Weights of a small GPT-style language model, trained from scratch on English Wikipedia: RMSNorm after each block.
Each number is 128 + 32 x the weight over the matrix's rms, rounded and kept within 0 to 255. Layers, rows and columns count from 0. Numbers have three digits each.

# layer 7 MLP up, 1728x640, rms 0.0451, rows 749-776, columns 320-351
177123110143119155138094117125134126133142148136123121104196128106158135125085090103072107128075
153159120180103112158093164140060103075185105157113085150123188144180107083127172114148145103177
108089099103150114116044125121180102190110101102134121141121124120130107057100142121058123163137
117139174112186132088084140095095093189159177132126097148092089137105111123089093159116102110113
063132102109089158108179141149157073166188139189128193141206136186093142121143067115123114148119
148146106102156129171150132134113105145150158091134202121120096157168154097136132174098053167120
132120109101126107132131151094132137118161148166190109161097122121119142178129150154136139077107
114134152179130129137143136120163147115128135162115126114196155146085142098161137155090144121163
188154109047113101155071136111096146159148157160142161167142117111112174053174157131147135153092
147155112160131202133111107066204091140138097120053123122088095140126083124082140155065130220138
166098079069163080131104141055089135133134116184153143094111110049209130108093125176117117211111
116183176144051101068133157134149133152095142188087139112140118137148150122104171138148151090168
160119081081138148118128143117153143159155094111151194081175149081097138129205153099103169141127
115121168132109065100104145169176090148147117148139101080113090170161149098147081132115140124122
022140158102127120028084112084160155150188126074101121118117106195109167221170127153172161182141
139175168096102093116087157174163114122109150103130122163188175164147139156089093101147116187126
152140156115121147087163139133157123050130129135117160120115142139165116178104118080116139103081
122145086114106119078141167089114081180097210067148161162109055155139206122098174152140093134133
097131130079100104107159152117114160128100095102115147149116159110115125157134159097117109082155
114141138180191165147059115148145092126132154165112134140139110134115124123130155123142129135226
152125108097152156114062154140099145150157059147098129126178096167152130139168125098144106122175
149155129070105119126138120150128093094142159127110110128139111097139103161119084133114127090147
124089159122068158182123123120132146157139097108116143083122115136126164088137141155122131109065
099129135128103110156128137112171099059144150126182138156101143165110166150109059073133141115106
182184174137096165164133123064139131118076131095147108143145142066160156165153145146123134108172
070140120123158168144132124089125101117129148122121073155147159135159037115144109153101171050150
128111118121120161111163133146157146132148168107125077141096202111082084166172134063132112180079
145102198102131057094128116169162126094163131112157117091120122126161116120093135227115161161193
# layer 7 MLP down (transposed), 1728x640, rms 0.0442, rows 749-776, columns 320-351
083122136098120145112136099122129137126162169151122131179136136128139172086105136125162139105106
155145123163203163166165144124154172107148102149160097096180102136141095147089107149138155134090
098132105096154114128125104115091161141082083027135112192029119130121095102106179104156112097116
037117118146109135086111163116109132154137120124208097165183080129169148150146137085103219150123
183111129102125113137184139159116151077101077167137145111078144142141160128174100095138165105072
081112179160200076140102148107138156160073188104095063121131143162140027120203088166152138074122
137097116173082098096135162080169207140104196095111108171158135129155135159050158125155140031097
111137124141115151095112133066166131086151136128155098134177127109105122135124109113132129118135
157199169140081110100161118120114104148152173149091092145106179114129153173117192077109123154104
109184160150155153144095075154148163156136107089166140185147165195120171125158187163060110084110
096129109123167106121132093116116149181137155134147157164137069141058102101110151050130156142103
101131102118123131096110132114080140122125120175095097159132088138156118151145098119105130120092
120130151174105173118071159142145061133160107156126093135134136079154158154185091145136105178116
131153107116146127178148156113132139136120140103170095148118129118144137125126184143171144140171
165061134115189140142128146156114130123169100180115162099189147134098115136110121084132169109119
135110103092142199101093123174087189138129191162123083125140150122105107152085147150107153106047
128133111127110120158087121161170134155129076138086120153177100165070110142147106150099148100157
129152124097164115099142160117176084115088156072177173166094068120118122091097117135088090163136
103145126167107134144122152132060137104131147148116106094147109167134107133064177124142141168147
127136127134145105143151121077115119195147173170065184114102125117127057187118144125109158096149
171187146103133138093155118147139099177151124150150149125131131102216099107144163130079091175114
146122142102153081146072140103172138142093091125182120140148126145161115168115102083141153117143
101163120152156134083129151168116114132148129099155104161198088115138142152118116157157147130104
149108095137093102146077160177083127112094101112119142125189122148097216204133095156164119183120
129129176136142176118093118219199153137123130196104143105153144187193139132186071101165092150156
172148179135141170126182139111136144103139170133139170154179119183109130134120120131131139132134
160156138161141136126114134133114142144064145080187167135139145121078116104156132039163121160149
162111110118079121155063120160210164130155109111098122123159168124100096155096098158086040177121
# layer 7 MLP gate, 1728x640, rms 0.0425, rows 750-776, columns 320-351
087146146174132145086093099129168081115154127111083130141175103061128148142143105140160093101179
131168134146189108131123128094154120116135127161077092064156119146105127103153092173091177142098
178171106153137136121102194130126112140113142193070172131137074158130079137144141088068093112123
193106159091149101125130111121074100088178084075135118134137093110171172086126120086121131150172
162126095096157142113153172103205096099133106112149107156203175122104123134100115110146152118098
167133130110112158122154106164179135121142055135106147199158093113155055169101093137170120091106
144127115157108144159196140186138153094173073157128084158093163142089114139151105125111120137137
119157108138110107154093123170123142121170094155126118115159073069099113104143047126075160095118
136148069134116126144091175146185062095148127163128146127138113061154170197111145069143045141170
105174136070101082114141171195140025087107108104140192181184135154168158148127093168097083108063
139077095125153176093149146117138169119100134121104154097150165114037134141129094105164115098095
114163098093097098169139153231093143091144147118196174154121077160105141105173094122108145173155
115169139133168146155134124150099128113173111142119029132104110111102178098117183161111134107129
211102133202148139177127127194099100102139099166147166137151143105114112083101145092090135078132
132128166096169105111168136181138091145129137141157116112100066143065108144082136080121055139166
124122128111160185164178113112158054118108164082123148072111136171178151098077109149089123111140
110099174122135113166094148166136124097125094176098129135154172104071121114122084145137158108103
159149123133181136113155151154125175151106096151130119124115147113186107137081155123140144125133
136090159156133122162140130137143116117096120164129094131092088127151150093061146131115080152087
115168111080095118099153140183114110183091146087188128093145105116071134086095129152113174120084
141034181129099137106112132130092142095091135144096113103127147173121086132162146092125114154099
122117128117118115159162117090131120091098092119176146176132170140139118170115146133125113217184
158140152161173141156142073189043137098197099112082102152171134086125128131036117151092081111129
124117151138149164113062149156147136116081095114059112085064094130093116135146114182111122150112
130111104125155122172112099139087138156084141136120125082145132068110127135181102186179138171127
126139110123114115190098105118136152142128127145162096115136080157146156135122096124145140074117
135138171109138081146095196177149085125126082154140086147111092162129146133161200132095121152093